config.yaml
num_hidden_layers: 14
head_dim: 32
hidden_act: "swiglu"
norm_place: "pre"
init: "trunc"
beta2: 0.95
max_grad_norm: 2.0
warmup_steps: 200
final_lr_fraction: 0.1
batch_tokens: 32768
Each number is 128 + 32 x the weight over its row's rms, rounded and kept within 0 to 255. Layers, rows and columns count from 0. Numbers have three digits each. The size before them is the row's rms in percent of the matrix's.

# layer 6 MLP down (transposed), 384x96, rms 0.121, rows 39-61, columns 0-95
099:101096135118151129131197203104087140098153109140079119139147144123149112138171134210128075173127130146116114091117106136139153139130097141130081132123114058101095120074072127060153096072104168130212122125164139098124172133166071072169124106161132140143115124162125083111146093126074108152
098:107077068135103137159123147166119161117190156100120086121149130131132141079127148142078085174072102081112106089133116144157087098217122098176088112088146155134112159129104148060103146185138114106099161144101097110092108073115094111082161100143076158109107106129083094121144107138126122208
098:093068094114092127102065152138137138146098082114173175118169132165125102164080135122174134149104090120068159187073111150120138178121126143182097143149160111158130098110118132118094117131085102117199067119079132152107146147054151068097151126122156137119120107157093123168091072191123153140
103:127133196073154187115193074174084130093159184075146197134088147134150125080117146123148151124104124105114112088122200159048124071081122154148101120150090121114157145139156105108130097190115149141138133135098144132149134117134102149160106106120128144085105180087117117147193078153100096139
100:120067119133161105139126088128090140202168125139166116156200100126095095120123168086131088119164093111094104216143113111114101132125163118125120124108110147113133088091133067050170114183154095155165182114062175139137137140166192100159184168138138119128128102092140109139142085106113146133
104:139146110120175127114157060101086106137140104073116150171133136127110165155176185143111142146110106127127097186102104136181156139117139165149144097118108085158113156111153146080105167189113111105080198099133121153139088108146041153149092136104083130153142085074086118143170119193130176183
091:133115073131155174206087107068132165129119123104169124125152109141157154177085151160159183112134096095126164124150130118135095143091116167134168175191139154125094058111171112138126144120056102159101087083106151106172199139115133162145140155145137093157077119150113165153098145115176191142
098:159106138160121107126162155173107098094148144084102103129102117147097133131157166128130159120124162147193175092059225173147119095135156122165100101078130128167161151150179187082141115104158090142143157110102072115090101082122071153133189153136159138137148150122119161140127206169146158153
098:136124105207123115125164112156110117112097167179159112152116115128107108112115138112095139145115119145114109050149147025088152097058149174129154115180119129097134142129092133132091146127107093101109140085200149106120135124100098172122155185078122181173202088162147132105103124154090150078
101:130143090110112125107117139153106165165236125120128065132118177076077182164122126102096078115190146097111134090166158118178131121194168089150111127147123099160128139151082103128067132149088136068095125114085146191128127110132084129121153126194122107174128155182110103111142103107113131111
096:080222170121093195143185185098131114132113112091155121152090112141107168144144138179135155063124107207106098091116166120179133113136103124117123140136118090075116171106086098094066124131164150117152169160177114194154133104146171132099073146127134133110090120114098132170144116110121096101
103:094102113189050154132118163102137129119134118153133077152122147136101117106138190178119078114126183119052125091137115134138163154137139147196123121139155153093089114153106132092148119131107055135196130198100140136108105091170154123115141169110095156207096161157068101105143148108150142179
095:136100123174126128136039104142111114126117141086134101132084135127166139143133098064051052072077140110173190166153164089086115131146155121145054146116127107117151042098130110124142114089119092143129119063135118124105073141171184122162095144122155139119143179145117103143079114129132139124
095:138020136197113119110149146058138115175116125101122163105128139155158143106092126085118133138094155110081179114115144103166135126148122138137131142138116145155147192098121137053090129138226130110231160122145128129106170093091102162141127094128176176159123179131098122117132140139120140143
099:186100104075140107136085119135101069111106139127088130114176177156153069123139196072102151126122063065114092100140129143117127081145157121159106136078116121129190091109087066087084118149153105164101111081080132098201141145113111136155151168144116132180138130093095109113105178095116114135
094:093204148142103117061166093163183178130126151068104122111161096131143152135115107143106105156160115111121129104130109096105124109190091087116093106136177101124154128144100140118125108011132146164081180151165101113110160145173121144088074130145104162139146080110181127078183147166117127135
107:121124102109162108186158096140116101110147118132149125147137059092152170062137090139124161097092105160125121151108089177114063141107091105165122106167150103083173066153167081173109108076100094125126137120159134147133044147137081125144178141137124187136172081122131147172117072143135184162
090:154172136127112100071093149090137165102136129092170160085149175124096112131142068147124083128142170151155089142175089120099093123142058135156149134095108144124113088201176164201109168120128108154137129157188110157131193148128140083143119104132116129080150210172149132119109114143081118074
103:148147118047177163061135109109102111120144112173093093122057136110124132128146096120114102136091157136128166088191119186132085180148118120140136118148138093129172118123144151146167171071087201108136078117109139086137129012135111132140088126162135135075107095128168130122088109150147119121
104:104150134162147116122105117165183126094148106116117168129146107136184113130092107084092097165156174182164153091158177157133127155096114119164164155165175091141098162146120125038127169111110147155101090132120119116115125100103102166035116104036085156142144135147098071112138098140079156098
111:115141134138120135129126081091107145127151110128154118111151172129129065136132127117111116158141176127119087220103108063160136141113146086181103060142115074131167114117086151092152165088062141111117149142113132072165114104132140115139180125100162175164080049113192117124154078139110200118
095:153114110188069140098105166127118128128129103129104111108131120173111096108158118206107155129090113149153128122137152111102124075121135057095094113158176189129118107105118101068079107148190111135115068054193112070137105091107077160129083131125111105158162127120150051120143161101138168125
101:112065119116165116090094158184173189141146123096162139095085133110114092089148091124136100173183165161157088082078122146136105164163105125087128198191168105131194093150162135144102125085111131126098159088115142079148125102150146173070149103150108162112140180065166124129129124125117114160
# layer 6 MLP gate, 384x96, rms 0.139, rows 40-62, columns 0-95
104:132127107169081112124113110091139069176070152095165115135121114129164112128128089172133115145119172101147122147170132133168092111123208144132122106082176098070118111094136076084113134155141133066083141135151138126103128115142075098156097241109109082096071095107172147156155137101097103099
092:188090136155161103061155119141124185126102119075081144075106070147105120102155137151163115089115122146075138117095073156184098133104114148141188119101124138210077177105159130138103153100181071105123128109091132103095153118100149070125116116156108169101130141170158169129120120119120137203
098:177105121122136133173148170117129115152094152135083090141144173173135079160154108143150115099110102077118140157095102094134144179144119078130172169028113140135114061114121170091144138096147120153094158054143072142089152138077203089133113121078160161131086141143130140132120098102103172086
095:144123110146106127120118115123164112135177184103132075095122169184141153171094234164120139136136139172108157051123168112151160140110090121159107187127120133076145145107084145151124160083137150135145190170107147152110137121102096123121167057120082146173153169179149169080161118174120138112
103:102084186143120111166120104139070135146100138135139156112159090089134121147233172154083177119108094110167058136152074157163151119087154168129103174071200108110142184091142126147151115088148164100106170144141160111116109078161113108126130098127128162097122152119105074159139117136081132161
101:129028164180119122119161119161114164132141164128134145152122118125131083175177113162167108157146151124148164166139112093076113125171075132130092142165112071171169120153092108132162193079103129124152121147117202131149110176148093146172098118100119157146101147109064078152182137129095069143
103:134093148134188175118076095191160076157145130170091117067040107111072115107143149177130139125090113115095127124095156148099149140174145190192135065143105187152130133115151162111116152120153101091156103073135145150156177099145121088110145139092129130163068156083099126138145128128124137172
098:083108069150154149092157109095095110101103107111139143134146090145151146135167101113092142116116116093115145121093149153141161195143140129111141139172084145108153086147128137136169105167127147174122184089084066105084141115138122208131143137163212121150137142141068153174125201150080051087
101:191109133120140118154116164118133107082115132171138112164098105089131134106104135123168105100096136106158091190121198110142136141138204149142146134104142120112068088139184048097145110087077120158177168144144120145088122066156149073203157137163159151106102111112085123073146135163169100111
101:164113131128161106142064123186118159081096158103112196139115147178109104095036085142190110122101163151104089158108174163110088113143063156146088126100104162122140135150110156167123103115128091121045129152129160112159083179139100137115161119133115148110152115131197160080156169129129092139
102:114105105194132139103132082095128107198158128083184110127114103142179160147119128110104083114172133084182092074127130107129217168206098142161096143142099090166134101128132093105074105096124064119137158113103111140172144109130118137097074134082109121115124099121064092105144094174114131158
101:123075171124129146092181116124128169132123090128181103147067079155122146123155067046123158134158208121177076103104156165128103105174110147073144156135113100113113147145135119096106124090060111138145178153161089159118125144066108137167107058087136104138143161140124141148133090123138067113
101:147087119121079096071215168115136135119126170153174135135125105136127146154091120137110106141147149160084145130132107139139150100113159088175089052146137150128111124134145158123101125110164127136093156166175113127057132043084101035155147094174135137169154172144067137178149120156111152098
104:153086191067180194108126165169159137089131076112104121143158093159109168125108148128104116034153119159197173120112114096125128160075113138085124137170082108094099145134133113160115168119136085102169154133098128176095091111095159140146110041165123132135134129089099119087183135132117117129
094:151086093121141133173068139140117164156117163164159143126125083053136151123117082171167134135169163141120129076121117184137092122146150153092087104198164191164131157128108149094197125134155123096123121051115126079127075110122134159143145131134124133139086099086119155143145121056213122105
111:119181178118090123128060110147177187177161121094136106127167143164097103125122119126116043164176113122111218136112125112085186162142207121109163127116134117093125175147114109151121167101169116109139137103102158195181164082126160176114147149147136141118154103156156112113141078103146153112
098:091157134153120180151133132131116125079123190145045072149131106101097128100125169125150169153067122136152143104088133055175142183188102096140169102155123099137136119170107133088148104169104183202132120117156135120147171070147163171151133142171081157145158113097097144139174145135113142080
090:111165141144119100164185112169163120050118158125155160104116122140165121110077114144068118117118159164154082111099105081176107146096193148106148125146149170108168103173140140118076134122081149070155136165075139123100151142087064154096174096136168164169116163114116201159184139114138119105
095:156108153144105139144092102129176128124178144065210143056106102098154126116105125090120095118100101113106089114068110146099096127184121118121096046143080142126147061164104117166142090127109114172113144151145096152074151166130089056108091167161158131109109150156153089097138085131112173109
108:088113165147094136084144133148150171140123151145093067142091126142049129073094147108197093129171116182138145112122124168149140128113123090105138128150126061017135165095134101130113095038132120107178155178119134107188165100135118089087096135119099117113105120124095097127112116148114086133
100:144120187101181165121145167128094180119148181175126122170180095140134157173123157124136177070130140066146147125108126134106127155102153116151220144057158095164148105107088163172107202190107098088147100141030115135120125092140102164124129120104150121131131115133158139130127108124142093127
093:128093131121087107118162121109083145153104098141168123107129113166109068133090149146123178088113154085184154174170087153152122126198109106125167187137146169145059112126136160094145182115070118113103164116070105205149149158162082152099124152089154115149136211179139128119151114160111131121
094:173149130131113123106122135116106138142114153128112114114118135121150144113081152114103102176172053107143138090036113079202128145132158111139105166111095143116155117204152108153119050127146149115148170173147150096072094105102125116141156161095145148105143107051130124236097161101126099126
# layer 6 MLP up, 384x96, rms 0.133, rows 40-61, columns 0-95
099:164176078137169160131090137111129154151146126115181128134121099128131122145122108131038124159200114122107157130068131137152155075176086071070125120083107192118166144115100150135141116105079151085136160133156131058180083094116141114166178132073110092131071161158123135119157161119160126090
098:161121149137071149081173163111118123130110156168115146075153125130095164110099175115193135090132097096100179199107124150155202098126140147133091135135112119145102094148144125142028096074182132099130119098136142099119095088094084145169137065103116133063160149107064101131137122156127140104
099:172080104057137132125118154150142119126112142135126107131135078115195151116143169140071113132084120116160117118161118134132117118103111162108096156066155164156171094175178107164137076110128111136153164090173219109163163147188130110129122105130061062172133102141125129125081211134139119092
101:120091089160130104146097158174062118100089114139160131133141131156205142140123126103178099137142108169102082065166147102117131121160123077064128111149122142157125127091113188075071202102137157117142127098123189133104151141188061105144125110191142132174132096172098128091143160101149154108
100:177137127141116115025142106120121116122101087094144096120210227161143111112105068081129147133112138154126186146120098086121160160118138084123172180115148130118079147105163177143190128092165133127096146154145152138152134125074119168119115158141090108123160080098097140072105164150148119107
090:170053127086144152173165158163103121146097111117155054123154121127143052118131189117141085146125105106137095160154180166186127072109067115169106170160157141100150102127121123121089159163138147106164111175162149122169155086135143151167150090124111173135109095163104120152076165085072142147
099:165151159105158136119144128125137156104131128113168132178103087151150100074096131105103076116099123143096173155078123173116093104089159101169082124150141083137140129185150120134142115157123178149193152112084128135156082116188124106106215080089123085088162091135161204116097157154151088179
100:131148186147082093177092069108107100089146123046141117094125105079124130078091137136165092097079091132121184120085060150069153128093084155105149155151129085175132121152164154086144162129160180124109134159178152118148177154135124068171100181107159109142099126119099123143101095136111114115
100:118213120145154180055156112154121128177143159130190116065110107086098121094122156146138173077139082170141132146192111141136166099115136124155131120077051129097130137176185119128161150106157126149130129203171168177143085118114119153135111090082120108145154155145162137118163107161150157098
092:143144119112123141152074080101131171166117096087157147146179154124130135141133130178160078110132156055097175120179156128105162119152161104161126142124103132098096138122185102184152163116131154152178050122102119123169109097153106084125150166166101049139094142157167106150159156179092050129
101:084118125124082094189176164131121092072160125192121092188141165171140135120156144150101120044141172170112127125110127118142112121092124101161128103096137173143190111130108137119136116106069059146196162168067125123153109052157108142113158122093132160114143137086100125130105118090082102168
090:168130184147123086040142110097097109102102101113148160160130127144085155112168076156139142156204112151118071108132155197088135121128134139112177145148143149159144141142126162132147118150098096183125154130137112109186084059147048121131112132162088123127109148149218145144151111085128101172
096:108111049122091150115147125140154131133224130181097127136140101098115050149099130106148127101080104092114158129200102120136125196088120138095113127130116180151149143125165114113119135082140088115133145082153168146117123203166140140133120155102122213141085148163132139185052129135134158120
104:124125167110144125156172153103106104118114108182103117123095127066132136139136155155126130156115150160094085176139106135147110068141141122170163157123107089132096144096104142070183160109115100177097208095188088207096085084159138156115068107131088100116128146153087089116122120062153185161
089:163166130126110114097156077101064117152150187191146148180153134145115126053121099102134137143110156110140091219141157078134102165095151115102127142156137127151161088115143130116179144164159090132104094139164096154056116116193128151122120106153142119106141097194171079164058110127159139138
107:116170166109137146107148122127092177122123132120157149106152155145120078118171132128140137111134077165126134101155163146169136132141116127186173095144156084132109172158121107125097183120182078124165190097123127198114128091156194168060114162161155156215159067063065112144126110123121130151
100:178121128125116145132153168106210150109170141191136079091177106144122094183116157098105138104194154136098160167048128177066125091181177114113122126196112087122152161145129091142140185110140110135161149126173160136165072110114112139143097161113088155117091154135095117109134107102084142138
099:133128137091135099205074163096076124156128151128148077198111109129151147121087086121137100100118158117119179164108113147122202192078134123129077165128090132133121047095107162205190092120115146110170122122139144177135087094105153159178115161082111147107123147134115110110096125118098095140
099:100136121156123133096149157108129084133134160096144067133166122173093107221141047125096118122140109066121096138123140103074128149087064137115157152110091131148159078143108140162132151161126068148121124111096114208123117130155140141096143155211178114180128167174126173117107136178093122146
106:086071118113072119129124130136082119163167106142082105173123207107149159096076171131117166090140119153141081101133163149174106155162101161155072108076163176150138101051085179116097110096127127133181119173143129139128136148162178141081127126136097126152149127059164098082161132113107103107
091:075104114133118106192127059099161082153134101138139168133180126150186101182143095111157161150107094150148121015146169098136082141139093188149170132086151139131093108109135126170157111141206118125159147118158126143152139144163100103077148085137165100155118140153143092164170103150098099123
095:080095136147086138068115145151102145169142105145141129111107155165156130121156094081098142090097129107082087082143113151073126060067126161055151114128127110129131128125113113169139059127096142097124201141127094096108122137131167077106062105134110120077063111098113132103121126110059057118